python train.py --num_key_value_heads=4 --intermediate_size=1024 --hidden_act="tanh_gelu" --norm="layernorm" --bias="all" --parallel_block=false --init_std_o=0.0483 --beta1=0.9 --weight_decay=0.0 --schedule="wsd" --decay_fraction=1.0
Each number is 128 + 32 x the weight over its row's rms, rounded and kept within 0 to 255. Layers, rows and columns count from 0. The size above them is the row's rms in percent of the matrix's.

# layer 7 MLP up, 1024x256, rms 0.0558, rows 956-969, columns 0-255
size [ 94  74 101 112  94 127  92  96 135  99 112 100  75  88]
[[119  89 184 159 107  79 116 158 131 173 122 111  81 143 167  90  50  85 124 126 134 104 131 204 187 164 164 128 152 171 144  75 121  98 143 137  72 102  68 194 139 169  92 117 178 121 174 118 125 162 133  86 139 104 139 146 130 158 130 162 178  74  81 135 117  91  82 152 103  80 117 199 120 175 106 179  55 130  60  95  70 151 115  91  86 120 138 170 152 112 129 157 127 155 125  91 106 138  79 137 149 147 129 117  85 123 136  97  98 138 107 136 136 135 122 181  97 125 148 145  66 153  87 121 205 130 101  94 121 100 124 128 157 162 151  87 138  86 144 123 134 115 148 133 138 134 127 179 137  61 167 125  69  93 143  61 181 141 100 150 176 147 167  91 134 131 124  94 182 121 119 139  95 142 140 113 121  94 120  81  81 178 152 140 144 132 125 132 121 152 122 131  95 135  81  87 109 154 114 173 180 138 121 111 176 189  92 119 116  82 140 168 149 114  78  95 142 147 105 142  58 104 117 189 115 125 162 150 119 123 153 137 127 111 132  72 146 166 152 111 154 161 144  66 194 174 128 162 116  98 151 142 142 126 109  91]
 [ 85  64  88 100 173 122 143  83 106 118 166 177 195 213 127  94 128 114 155 103 132 107 136 129 160 151 140 147 107 113 105 134 171 124 160 175 174 120 103 163 128 101 160 117 160 121 141 123 157 162 127 134 111  66 110  94 148 140  85 134 156 129  20 102 108 120 124 114  97 145 121 114 132 126 120 133 177 124 158  68  82 126 151 129 102 136 143 112 158  99 108 123 121 136  71 114 146 102 119  89 142 128 140  75 117 159 169 128  84 151 113 183 133 137  98 159 169  95 128 118 106  51 153 141 171 118 156 140 152  93 163 134 127 102 112 114 162 120 165 110 175  45 112  27 108  80  98 116 139 104 153 148  84 112 127 142 144 115 142 168 193 135 102 152 114 130 134  39 133 112 122 141 103 181 101 127 157 160 109  92  79 167 137  96  76 131 181 107 163 148 147 100  94 217  88 110 193 159 137 202 191  74 123  96 159  95 130  98 113 199  98 125 106 101 145 118 185 170 102 154 130 170 153 104 174 120 112  98 171 142 148 148 139 112 145 139 128 119 130 150  80 139 137 145  84 154  76 110  92  93 134 147 166 140 100 111]
 [135 103 157 112  87 107 150 152 137 148 147 134 118  99  90 129 140 106  94 160 127 145 154 122 140 126 122 116 146  94 104 108  77 117 155 125 113  98 164 142 156 131 127 108 162 144 120  64 125 167 178 162 114 115  74  61 106  78 118 132 178 106 120  50 158 156  71 109 118 169 165 104 101 129 139 163 149 125 175  78 121 108 177 142 128 133 181 114 150 139 140 160 154 135 111  66 152 142 103 133 126 121 163  74  55 119 169 142 121 111 102  77 201  98 132 168 150 126 107 141 113  95 112 113 147 125 188 109  89 129  88 127 132 122 101 145  85 116 107 176 111 109 112 106  86 154 119 144  96 130  73  90 174 130 152 104  70 121  91 139 143 141  75 136 139 150  81 127 146 133  72 105 122 165  41 187 180 135 135  99 172 125 134  89 152  39 162 110 153 200  86 141  75 165 158 147  98 127  48 108 142 145 108 113 158 187 159 128 160  83  87 172 168 112 118 151 141 137  83 152 117 107 179 124  88  92 126  51 109 142 219 166 149 133 145 137 123 122 141  60 117  91  80 119 170 142 146 136  91 152 130 137  81 161 168 176]
 [105 102  95 145 122 165 125 163  91 138 146 131 129  88 160 147 126 135 143 146 183 123 140 160 207 134 154 204 117 108 154 121 117 105 180 123  93 114 115 181 156  80  82 108 138 137 112  81 123 145 163 116 115 127  74 153 113 121 140 159 106  97 124 120  99 105 153 141 157 108  95 114 116  85  85 101  92  74 207 139 189  83  97  93  91 164 172 145 129 143 106 177 128 108 132 109 114 145 141 131 173 116  96 143 157  96  90 144 116 120 206 142 177 125  90 139 139 107 151  97 138 120 198 136 195 183  75 139 116 145 118 104 115 121  98  97 112 104 125 106 204 169 146 140 111  83 126 142  89 141 146  65 144  78  98  77 140 117 110 187 171 161 129  76 123 213 131 100 154 144 171 114 143  80 122 134 131 137 142 191 147  84 129 112  72 128 154 138 137 145 170  90 151 164 101 145 219  81 127 144  59  70 101 130 108 160 140 120 102 176 125 120 111 125 139 149 130 139 147 177 132 139 212  77  82 136 120 116 159 104 110 195 114 121 166 122  70 103 186 138 127 159 119  94 134 120 174 186 107 107 132 157 124 140 184  96]
 [ 75 120 140 120 177 163 134 160  78  62  58 174 120 128 177 159 101  93 152 134 112 138 102 142 126 150 166 132 153 123 123  98  59  99 117  38  95  72 146 171 119 198 175 155 138 153 134 131 157 124 173 140  60 139 119 113 153 123  81 118 142 136  80 175 106 126 145 137 148 126 112 170  95 110  88 105 147 127 117 160 109 151 130 163 149 112 129 159 106 135  81  88 146 103 101 118  97 124 144 126  90 139  75 134 146 127 164 178 154 115 132  62 177 149 128  96 116  33 162  77 176 109 174 124 153 120 127 122 182 138 138 122 157 190 122 104 148 166 146 125 117 126 142 117 130 176 180 167 127 105 101 186  72 186 161 134 160 124  85  66 119 146 168 141 152 123 103 140 154 103  92  68 149  87 149 148 150 125 132  95 122  83 149 112 136 157 137 145 137 164 145 107 147 171 134 150 134 147 107  57 180 154 126 158  53 150 169 175 108 144  60  57  95 133 135 180 105 107 100 135  94 135 141 104 123 190 155 136 106  80 137 158 132 186 163 107 138  88  80 177 145  93 147 148 117 160 110  91 145 158 154 129  85  94 122 171]
 [132 116 132 140 113  96 144 124 107 187  70 144  91 101 117 138 105 123 128 162 102 142 140 144 122 113 121 139 162 100 151 142  94 103 110 160 140 117  61 122 140 116 107 110 143 133 124 130 113 224 106 145 166 143 165 156 153 162 142 169 123 100 150 113 105 137 152 180 118 153 144 140 175 134 107 209 114 138 159 150 120  96 120 140 169 170 108 209 118 113  89  92 150 140  83  71 138 114  43 146 126 112  95 147 130 106 185 106 164 149 108 163 147 118  84 115  90 108 150 101 107 155 161  89 156 151 124 128 139 180  60 140  42  83 147 134  97 136  76 101 103  90 163 158 149 229  79 148  79  77 151  88 103 150 108  89 129 159 142  90 121 140  83 169 176 133 109 129 123 245  81 168 123  32 106  90 159 106 214 140 154 143 120  78  98 109 166  88 117 108 107 148 136 123 134 152 139  93  94  75 105 119 107 140 110 171  93 132 100 131 133 159 184  92  97 150 149 133 124 132 131 109 160 153 132  78 118 133 187 154 136  93  52 140 130 100  91 111 120 164 147 166 120 127 164 151 135 114 130 141 116 151  77 119 131 125]
 [122 135 198  91 173 149 128 135 182 132 117 115  66 224 115 150 138 139 136 133 151  86 117 160 117  65 138 145  95 135 112 134 119 189  99 122 143 143 143 103 148  96 104 171 101 137 108  43 154 155 141 130  63  82 155  99 127 100  78 154  79 121 123 165  99 209 162 158 178 167  86 156 100 173 156 131 127 122 153 135 162 147  87 150 174 108 142 150  82 159 118 166 136 180 152 108 130 123  99 160  94 120 139 117 135 100 135 131 109  64 114 146  93 147 119 143 117 101 124 110 169  64 151 154 111 188 130 118 127 153 104 129 139 120 144 115 147 177 153 124 108 147 163 160 160 147  96 170  72 130 176  97 118 162 128  81 114 102 139 139 119 151 161  87 158 143 115 131 167 171 102  83 115  87 102 147 149 141 133 148 116 105 118 157 121  88 109  93 199 123 150 178 160 158 118 124 118 131 112 124 146 110 148 137  40 190 150 136  86 188 131 103 129  26 112 160 120 195 182 128 165 172 140  67 121 212 106 119 114 103 112 189  89 148 137 128 142 126 145  82 123  82 112  86 134 127  48 156 139 103 111 174 118 129 146  91]
 [141 113 146 185 195 126 101 133  99 177 102 105  89 117 148 120 159  87 125 168 144 113 152 120 102 134 116 167 123 138 164  84 158  87 127 135  65 103 152 165 166 133  77 147  91  70 102 108 109  91 129 180 141 104 149 118  99 126  50 149 136 162 130 106 119 146 155 131 157 145 103 178 110 129 178 146 166 130 142  72 200  67 130  72 133 200 146 139  87  88 145  79  97  99  88 100 124 131  88  84 109 124 119  86 132 102 170 142 125 121 114 127 119 107 123 125 104 153 140  66  91 158 187 135 186 123 175 177  77 160 185 199 134 114  80  98  86 145 137 131 125 128 199  38 118 160 141 155 105 135 162 150 149 122 125 137 121 154 136 214 114 136 148  91 105 154 136 102 158 187 111 148 136 123  85 138 100 114 105  98 150  68 126 104 149 127 193 106 142 157 169 102 126 108 128 209 156 105 100  68 107 130 154 136 146  88 180 158 137  84  75 138 180 167 119 110 163 141  79  99 169 166 162  98 119 108  59  92 124 123 165 126 104 146 134 144  62 143 168 117 164 124 146 155 130 135 164 144  91 142 120 129 134 162 123 146]
 [117 177 153 134 136  75 153  91 151  78 128 132 151 133 100 116 120 105 122 136 131 167 151 129 126 131 170 150 134  92 151 147 128 138 199 154 143 140 162 160  92 166 130 102 108 183 137  63  93 169 142  98 100 140 132 150 157  67  62 110 105 144 170 127 108 137 188 122  63 151 136 152  93 134 110 135 111 158 155 118 112 111 108  96  76  90 107 213 125  79  99 148 119 152 100 127 179 116 180 163  83 154 147 144 125 103 163 164 147 122 157 142 170 145 127 129  90 132 120 125 175  90  65  89 215 175  79 133 184  72 167 164 132 142 123 112 132 183 185 117 115 149 112 113 145 170 164 151 144 113 105  99  44 140 102 105 101 152 207 182 159  82 106 146  93 175 136  90 177 115 173 138 129 145 104 114  84 103 133 116 167 127 139  71  72 138 210  73 117 103 159 133 130 142 102 137  71  73 105 112 117 164 110 133 135 192 135 131 159 107  96 141 191 131 114 101 134 135  93 162 132 119 151 115 111  66  94 129  96 144 131 113 135 150 137  54  49  67 113 147 167 119 137 121 125 103 168 116 120 102 131 153  91 133 152 144]
 [ 42  87 140 123 125 119 124 160 102  76 153 110 136  62  96 106  69 170 109 135 157  86  99 172 187 129 113 103 121 155 121 137 123  70 159 119 129 123 141 128 109 135 161 123 104  80 137 148 143 137 113 105 115 141 159 139 101 115 118  94  91  72  77 146 136 141 217 109 168 131  67 167 148 122 126  93  93  19 135 123  93 130 117 117 124  92 136 117 150 101 155 143 122 171 150  72 108 110  91 158 149 130 162 127  96 173 108 187 122 109 125 129  97 146  95 152 104 158 104 127 111 147 171  92 135 127 101 154 107 115 147 135 110 180 113 114  72 145 181 122 183 152  97 124  64  92 116  76 128  41 137 171 109 133 125 138  76 130 112 175 148 149 113 157 159 173  63 139 141 131 192  87 174 156 107 186 144 154  89 161 122 123 118 135 101 177 142 124 113 162  82 148 155 126  94  70 158 199 156  13 114 116 122 113 125  92 151  85 136 109 160 111 108 130 119  85 122 160 177 113 157 145 166 177 155 112 139 144 110 126 136 124 129 177  51  86 124 139 135 173 103 107 120  66 116 127 115  98 116 175 167 162 157 102 112 134]
 [136 178 142 142 133 101 149 152 174 111  96 136 141 127 131  93 200 121  77 139 115 198 165  82 166 145 140 109 125  76 163  86 116  58 114 115 118 100 127 109 159 204 167  89  91 137 167 102 185 117  85 126 103 104 108 143 192 115 122 152 154 147  97 148 138 106 130 110 102 169 125 143 116 128 117 151 157 125 170 130 148 155 164 105 138  84 105 169  95 130 108 125 173 137 120 179 151 176 160  98 131  81 162  49  48  74 155 155 176 103  88 107 143 155 115 145 115 156 131 147 156 151 129  98 130 155  84 149 187 148 153 169 106 164 144  95  58 128 106 119 137 138  87 136 144 165 143 140 139 123 187 180 155 150 118  72 118 111 184 107 140  90  26 125  90 141 119 108 180  91  52  66 106 102 112  98 127 149  87  75 119 137 145  98 137 148 132 107 103 114 117 115 162 112 149  90 146  65 118 116 132 197 129  70 123 163 110 119 166 104 151  85 158 149 135 128  96 172 187 156 140 141 166 165 165 127 170 138 113 152 106 128 115 157  83 143 161 121 185 128  89 119 130 130 187 141 106  64  97 180 152 107 152 172 130 118]
 [131 135 136  74 178 139 129 138 147 160 116  94 127 176 136 127 109 125 141 128  92 142 131 126 119  94 137 130 131 106 138 103 118  70 131 145 128 129 128 121 129 124 161 139 155 129 162 103 153 123 130  91 124  87  55 102 125 118 141 137 132 128 154 146 146 167 153  82 139 109 186 145 120 135 111  54  55 114 124  89 110 189 141 153 137 109 179 115  72 129 137 153 158 110  75 124  95 102  34  89 200  99  83 119  75 144 137 117  89 133 164 120 177 119 143 143 154 121 159 106 184  59 167 111  99  44  91 194 148 130 117 112 128 132  77 124 136 186 160 103 123 140 116  81  95 143  64 147 140 107  83  79 160 155  96  88 142  77 151 143 122 133 142  85  86 123  44 126 136 158 105 159  86 133 114 148 137 149  97 176 201 133 127 128 158 155 172  62 124 162 151 179 127 139 102 136 158 127 112 163 123 130 114 145 106 129  92 141 136 161 112 145  96 121 144 150 101 140 105 141 178 182 217 186 146 151 107 130 122 119  94 137 115  90 124 148 117  76 172  88 228 115 147 124 141 141 119 125 143 233 140 137 142  79 127  54]
 [ 45  96  54 113  66  86 140 132 148  96 127 147 136 106 102 150 139 125 141  95 143 174 112 160 171 181 119 128 121 108 157 164 126 101 192  84  86  73 140  91 139 129  99 133  64 130 115 136  69 198 128 134 118 159  86 135 139  94 139 155 167 107  84  98 136 152 105 188 129 154  84 153 122 105 117 148 126 122 168 118 127 153 121  94 131  78 138 135 203  76 140 141 123  96 120 135 135 115 151 133  88  95 151  89 122  87 130 124 123 118 174 135 113 162 173  95 148 120 153 127 106 109 175 109 123 108 140 193 186 137  82  83 124 137 142 132 164  97 137 163 121  61 144 102 142 103 106 148 154  98 114  97  97 113 130 180 153 141 175 105 135  92 141 117  72 154 150  95 133  95 171 109 120 149 153 155 108 128  99 122 148 158 114  91 144 122 105 121 170 161 154 165 110 137 108 167 136 129 142 113 143 118   7  90 147  61 142 107 150 119 128 100 186 141 117 136 157 128  95  96  62  89 126 104 143  38 100 113 141 130 135 111 189 104 148 142 172 132 158 187 106  94 123 132 193 131 137  87 209  67 200 138 118 183 160  72]
 [164  85 141 178 108  76 163 115 135 118  92  88  61 134  91 169 216  80 144 138 142 136  86 126 132 117 139  94 120 101 115 147 122 123 157 137 105 186  62 103 107  82 132 168  95  52 147 144 108 118  79 141 134 102 134 134 154 174 110 121 142 177 122  97 100 135  73  89 190 147 171 131 158  73 144 140 107 129 180 121 119  97 109 133 161  83 120 111 102  93 118 136 115 131  52  61 143 100 110  77 208 112 159 158 139  98 158 143 120 137 103 102 159 145 185  91 139 147 148 185  58 124 154 128  74  93 122  89 135 178 115 149  83 114 118 137 104 115  87 108 149 141 143 135 157 150 118 155 183 147  73 117  99 168 129 149 114 119 107 137 109 150 150 127 128 126 105 119  81  71 126  86 165 170 128  99 117 162 130 123 166  76 112 165 117  75 123  88 123 120 156 117 156 122 120 147 167 116 167 191 176 143 136 156 142 175 146 156 137  85 166 135  93 171 167  65 183 161 131 118  88 110 139 155 121  95 165 150 121  97 185  98  86 130  41 131 120 140 106 132 145 138 151 206 118 152 166  89  99 171 158 153 113 160 159  71]]
# layer 7 MLP down (transposed), 1024x256, rms 0.0558, rows 956-968, columns 0-255
size [ 89  81 106 115  95 116  99  99  98  92 108  99  86]
[[184 167 111  84 132 127 163 139 109 145 143 123 143 128 119 118 173  51 140 168 144 100 160 115 110 167  72 139  90 109 181 142  69  93 198 197 158 142 138 119 128 135 169 130 153  99  80 100 150 149  95 127 132 139 131 102  57 161 169 123  96 130 117 104 167 127 149 152 151 179 114 103 110 123 156 120 119 123 109 166 137 119 139 168 132 121  96 126 162  90 136 148 121 134 142 114 112 110  74 149 111 101 119 118  63 134 128 107 110 126 102 125 128 112 167 148  92 167 174 121  97 130 111 140 125 141 109 103 137 134 157 115 122  92  85 154 140 169  94 147 183 124 133 112 135 133  94 129 213  87 172 112 184 132 182 168 172 118 139 115 163  96 188 163 189 249 129 116 106 150 143 139 144 101 113 112 118 195 181 175 212  40 126 187  65  69  67 111 136 101 122 179 141 163 150 135 139 156 171 136 122 106 131 149 111 192 128 121 161 150 143 120  96 147 159 112 131 151 123 140 123  86  70 118 167 134  97  70 176 135 130 112 119 173  85 103  84  99 183 102 121 115 117 113 127 114 127 120  41 174 117 118 138 137  73 102]
 [133 146 142  84 118 141  94 130 136  97 102 179  44  99 149 118 131 116 167 105 154 101 183 175 102 145 119  84 140 124 130 109  87 119  97  93 104 132 103 120 118 168 102 111  84  85 159 145 145  81 171 105 138 156 101 149  91 146 107 116 140 189 199 115  97 109 163 152 122 145 103 132 194 112 221 123 154 137 113 123 178 100 149 137 206  96 105  72  80 122 141 138  92 113 142 139 122 152  88 143 168 139 113 123  99 158  67 185 154 138 171 107  96  88 173 100 140 105  89 143  89 148 152 168 106  80 150 116 136 170  77 135 105 237 157 118 120  98 123 143 170 130 112 172 159 121 140 190 129 108 103 139 148 184 129 161 165 163 141 119 103  83 118 159 136 149  84 125 167 166 147 111 187 135 102 162 103 122  97 127 165 104 134 102 164  90 133 131 127  91 117 177  69 162 112 141  44 110 105 128 119 150 148 143  98 123 114 112 146  81 208 145 111 181 124 122  79 147  67 102 157 156 101 129 165 150 158 122 109 152 121 141  92 142 104 154 159 171 143 105 159 109 167 189 119  80 172 115  86 151 179 175 168 172 142 156]
 [140 136 118 164 142 115  44  77  95 115 137 102 139 138 123 106 167 170 139 113 142 158 108 192 126 195 136  99 179 125  95  96 153 188 106 105 194 104 126 135  89  76 126 150 144 158 121 129 129 112 101 128 163 152 127  90  88 108 100 128 118 113  75 118 175 148 126  91 108  88 103 173 101 165 179 101 139 145  85 132 141 152 179 123 154 163 160 180 112  81 140 136 131 111 164 118  86 165 184 173  81 147 128  80 135 139 176 113 135 127 179 152 125 125 102 145 103 138  88  74 116 127 119 143 125  49 139 166 196 156  87 127 128 103 157  82 108  72 146 137 117 132 149  94  81 138 144 103 101 149 157 125  91 110 150 148 102  87 159  84 112 117 152 178  79 135 175 183 127 121  99 159 150 154 167 106 117 156 133 137 159 127 129 140 126 153  92 175 159  67 126  86 109 168 127  90 180 132 133  61 146  97 117 147  97  85 115 184 172  92  80 125 162 143 156 179  69 146 190 117 119 154 119 132 135 133  70 173 123 112 135  69 117 139  94 134 168 116 114 118  93  75 141 106  95  38 132 176 128  80 164  35 103 141 105 111]
 [170 121  99 164 134  82 178 113  94 167 111 115  68 142 184 157 143 115  95 101 137 178 109 137 145 145 184 146 127 150 169 141 116 166 122 201  90 143 125 155 150 129 120  95 114 141 166 135 136 151  90 108 167 164 126 123  90 113 107 155 105 163 127 177 105 164  66 194 114 118  96  50  44 137 179 149 157  84 171 116 161 129 132 149 141 153 119  90  93 161  66 153 117  99 126 105  93 146 147 127  97 150  68  81  61 170 129 135 112  95  93 122 107 152 128 187 149  85 166 140 111  83 120  83 121 168  96 167 165 119 144  86 187  94 132 129 141 124 119 163 122 150 176 134  81 171  92 189 146 143 161 114 143 119 129 140 116  81 197 121 138 103 132  73  82  95  96  58  84  97 121 116  97 116 148 194 100 109 120 153 122 119 169 139 119 122 138 188 121 120 181 102 100 150 141 138 128  85 139 144 142 135 171 126  72 118 173 137 130 145 167 140 132  66 113 132 154 166  84  87  74 145 127  86 115 144 123 134  93 116 191 106 138 195 147 102  64 104 173 102 133 123 178 167  82 100 143 147 113 117 128 176 135 127  76 173]
 [161 112  99 120 102  91 151 178 137 123  92  76 118 129 111 124 131  64  98 120 142 127 125  95 104 110  97 114  58 111 119 138 172 119 137 138 108  96 181  81 130 222 146 163 134 145  83  38  81 113 106 110 150  72  52 144 119 105 141  93 167 115 102  95  95 145  76 123  82 162 150 103 165 188 105 123  94 197 123 112 132 117  94 132 105 132 112 123 180 172 181 177 144 142 129 113 142 115 131 152 100 115 154 133 125 138 113  83  98 177  55 146 188 121 183 129 118 115 151 127 138  62 139  99 127 175 114 145  79 141 141 131 157 134 125 105 183 102 177 158 115 154  84 149 125 132 139 116  78 116 184  97 120 175 114  80 125 163 101 177  61 107 102 166 183 161 183 150 138 145 161 183 162 166 168 129  57 128 147 128  78 189  91  98 139  70 142 126 160 133 121 111 144 121 128 148  80  97  94 153 118 112 140 139 164 118 135 112 131  82 125 121  76 113 101 159 114 133 136 145  90 147 108 135 128  89 134 152 160 137  98  83  91  57  75 148 158  55 120 114  85 117 172 152 157 126 144 134 120 102  73 103 162  87 154 124]
 [133 120 132 136 136 147 143 131  72 131 161 104  58  62 105  94 134 150 181 116 156 198 123 172 117 134  59 171 150 102 121 159 114  67  96 112 181 124 138 153 166  39 123 141 175 129 149 156 133 141 155 151  97 155 127 122 163 146 133 117 130 122 152 164  59 135 174 195  86  77 115 108  29 107 113 122 166 154  86 106 142 115 139 139 157 169 110 133 117 118 172  83 174 119 130 112 118 109 146 109 134 134 134 118 158 124 129 120 133 122 125 169  69 110 135  79 127 181 145 123 173  69 135 193 109 141  88  93 138 177 153 129 160 143 107 193 114 131 161 108 135 133 135 129  96 165 102  84  98 124 169 129 134 114  85 130 128 130 152 129 117  54 124 125 112 114 110 128 138 101 140 159 108 162 105  93 146 126 109 108  52 139  89 104 124 161  98 122 103 121 119 123 122  83  94  82 133 116 104  87  67 143 117 131  95 134 132 107 125 131  98 129 134  98 159 182 200 132 109 129 153 115 188  83 158  86  92 110  51 151 144  79 125  40 141 200 137 170 119 193 123 162 131 108 113 222 142 116 171  82 161 145 109  67 113 132]
 [143 162  80 121 152 153 109 136 129  56 120 125 140 119 165  93 155  78 112 129  52 152 125 115 115  93  69 128 128  92 154  88  95 122  76 141 108  99 127  98  90 119 131 157 151  76 149 139  82  61 121 130 140 137 149 120 162 177 179 101 155 144 128  89 117 103 149  68 154 153  88 143 155 104 132 142  91 145 111  96  64  95 119 108 118 172 106 167 111  88  96 127 110  96 155 150 119 140  74 147 182 152 160 112 172 152 110 199 138 150  86 122 120 156 130 123 149 116 103 124  84 180  82 124 134 166 105 120 129 130 118 119 124 252 160 108 120  67  95 100 114 141 142 158 159 116 114 151  63  69 109 166 135 173 158 168  80 144 131 148 116 131 122 104 100 133 141 144 148  89  87 141 132 190 133 179 139 144 101 119 150 184 164  72  99 181 159 130  68 160 150 125  89 133 145 138 128 139 127 124 135 139 185 172 129 101 112 170  83 141  70 126  74 154 177 123  86 109 162 123 148  83  92 107 118  96 178 127 140 110 169 168 178 130 172  88 133 119 149 101 187 125 174 126 132 149 174 114 160 199  70  90 190 103 151 173]
 [145 142  77 152  51 117 126 149 190 162 147 135 127 126  95 126 158  66  80 117 111 125 134 122 119 152 153 187 118 111 121 116 118 179 131 131 141 188 117 106  70 161 144 128 119 161 124 141 165  97 143  93 143 134 131 149 172 139 141 159 138 109 160 113 141 139 157 104 118 203 119 156  78 178  86 138 103 122 170 177 148 141 129 181 110  93 141 143 130 112 121 149  96 103 190 185  97 119 141 131 128 180  92 131 134  95 135 180 105 107 169 138 125 163 173 120 113 133 179 120 125 107  90 138 101 127 135 164 193 138 136 190 139  88 164 158 122  73 123 167 147 155  41 141 120 115 161  67 172 102  99 119  91 123 130 124 137 195 154  90 107 148  82 168 101 134 132 103 115  71 155 158 108 151 147 170  67  87 205 124 111 109 151  93  78 153 103 184  90 115 104  92 130 109 185  38  97 121 169 161 224 111 119 100 138 131  80 160 128 183 164 149 100 123 132 136 118 159 136  77 137 112 124 142 137 156 144 147 143 159 132 108 155 158 148 127 166  59 155  64 121 123 124 136 109  43 121  68  86  82 123 104 124 158 154 129]
 [119 189 136 110 139 107 172 132 229 132 110 173 141 140 113 114 113 149 114 149 117 147 114 110 131 160 148 122 143 190 115  80 162 176 179 160 108 115 135 148 173 138 144  87 103 178 174  72 123 164 106 171 146  67  84  67 151 124 194 101 111 147 132 114 140 126 131  67 142 175 138 130  71 233 131  97  97 127 189 148 137 191 154  85  96 133 107 148 135 143  93 154 133 158 144 123 157 124  99 120 144 145 129 159 151 117 120 137 111 127 198 160 155 164 120 148  99 140 135 127 115 138 146  78 120 157 157 114 187  12 116 129 125 115 113 120 171 147 136 130  93 146  98  77 124 113 127 102 112 154 155 133 129 100 135 102 111 128 163 191 145 118 150 185 105 173 147 154 125 143 166 143 145  98 111 110  76  95 103 131 175 125  78 109  64 124 163 113 145 140 159 114 131 129 133  93 122  87 114 130 140 124 102  96 126 149 129 110 138 144  29 116 149  94 137 151 124 116 133 134 104 158 143 132 105  84 116  89 135 136 160 129 134 104 185 132  42 102 158 148 166 137  83 129  94   0 139 146 160 171 135 104 152 130 151 129]
 [190 131  92 113 103 104 162 111 192 116 156 154 159 144 141 182 120 144 106  98  93 158 152 103 108 146 168 146  87 119  66 128  99 173 130 109 171 138 142 127  89 123 123 118 156 138 130 170 107 108 132  80 170 154 154 158  43 101 116 134  95 154 118  74  95  63 113 173 103 224 168 137 142  92 172 167  82 145 151 175 158 135  62 163 134 129 134 136 196 100 151 120 138 112 125 167 105  75  79 120 132  66 116 105  97 194 195  90 134 155 107  83 190 173  81 164 152  98 141 148 104 188  92  88 117  96 130  94 174 125  81 142 155 116 106 169 155 145 123 123 168 105 153 117 138 164 130 124 146 133 185  81 117 137 123  98 120 102 148 151 115  77 161 125 106 159 131 135 102 108 125 117 170 160 119 153 114 119 154 127 112 164  84 187  76 152 148 108 140 136 162  82 159 109 108  97 147 125 118 139 111 129  73 128 164 145 144 176  97 158  87 138 143 109 188 104  67  88 135 177 101 151 102 109 148  99 173 164  43 135 136 121 110 126 194 119 128 103 170 151 113 154 119 158 152 124 119 142 103 124  53 180 109 112 183 153]
 [106 115 124 168 111  70  97 164 159 132 141 170 177 167 146 143 110 127 185  31 146 151 131 208 119 107 173 149 115 138 140 123 151 173 129  94 175  65 102  64 142 118  67 163 137  94 133 154 123 150  95 150  78 121 138 125 113 150 119 120 128 111 110 150 104 136 114 138  86 148 141 136 114 146 181 118  85  96 141 197  77 111 141 121 115 130 180 162 164 151 159 124 106 143 106 142 100 114 169 179 117 129 140 126 120 139  91  70  90 142 143 142 120  93  71 116 153 156  95 147 128 114 104 115 163 143 118  80 141 170  89 164 115 138 104 112  89 112 158 129 112  83 112 141 103 104 154 156  49 143 119 148 138  71  77 127 145 167 115 149  86 145 115  42 142 180 131  69 134 115 160  56 135  98 102 114 211 138  94  38 137 102 153 190 147 122 132 105 218  53 134 148 109  99 158 156 167 154 164 111 148 117 155 139  97 117 158  91 172 172 143 177 101  94  85 114 109 123 130 162  93 122 123 124 163 142 157 146 179 142 151  63 115 150  72 132 137  89  89 146 109 117 125 117 122 147 163 133 125 131  90 142 171 186 156 164]
 [141 136 112 111  94 108 130  85  84 110 123  76 119 155 147 156  41 141  86 123 141 141 126 117 113 115 185 119 110 124  60 150  69 142 120  88 114 108 126 125  87 169 140  67 177 147 138 113 113 114 130 141 137 155 174 127 146 157 149 149 134 138 138 128  76 147  96 106 108 104 103 127 141 147 109 119 114 149  95  86 146 106 100 126 164  93 110 159 166 142 107 143 131 102 108 126 127 146 101 121 127 111 114 132  37 107 174 176 179  94 131 123 157 150  88  88 163 171 130  74  93 163 121  74 139 144 178 125 149 179 148 177 104 152  61 196 140 146 127  80 126 166 145 110 154 173 144 156 134 133 163 154 123 125 122 109 135 217 177  57  83 144 109 144 163  89 157  90 128 147 171 156  86 123 176 158  81 135 105  95  99 125  92 151 148 202 117 145  84  81 210  98 160 127 112 134  94 136  88 108  62  97 136 127 127 140 211 107 120 119 156  91  79 113 108 175 194 183 176 133 136  64 105 102 149 103 108 118 144 137 134 113 177  85 159 112 111 135 152 145 101 119 181 149 134 148 146  76  94 130 131 202 197  80 143 122]
 [161 127  98 100 142 138 115 143  41 119 120 158  78 154 146 108 101 128 104 166 135 161 132 187  85 105 113  81 135 132  87  67 123  83  53 165  98 121 181 117 119 120 156 156 130 103  99 181 131  94 131 132 107 156 118 138  86 153 117 137 111 164 185 230 117  80 135 127 127 157 102 118 133 155 159 196 108 139 101 127 166 102 146  99 154 161 154 122  84  62 133 107 129 141 113 126 111 117 122 116 173 131 104 123 117 167  63 176  94 139 130  95 116 168 150 129 130 132 129 186 110 163 157 141 131 116  95 129 119 166  99 135 128  91 157 103 135  42 108 135 173 169 116 180 149 150 106 130 148 103 106 133 152 133 123 163 157 118 134 112 135 158 109 134 182 110  99 148 127 153  88 162 150 161 117 137  97 105 147 117  99  97 144 155 165 165 140 114  71  99 165 116 159 148 161 164 147  68  72 153 146 122 191 128 150 180  72 114 114 130 151  25  82 139 168  83 142 173  75 159 184 123 134 171 186 228 171 160 150  64 103 133 122 139 155 116 107 162 131  87 156 103 110 147 148 132 107 111  52 160 136 158 165  98  85 134]]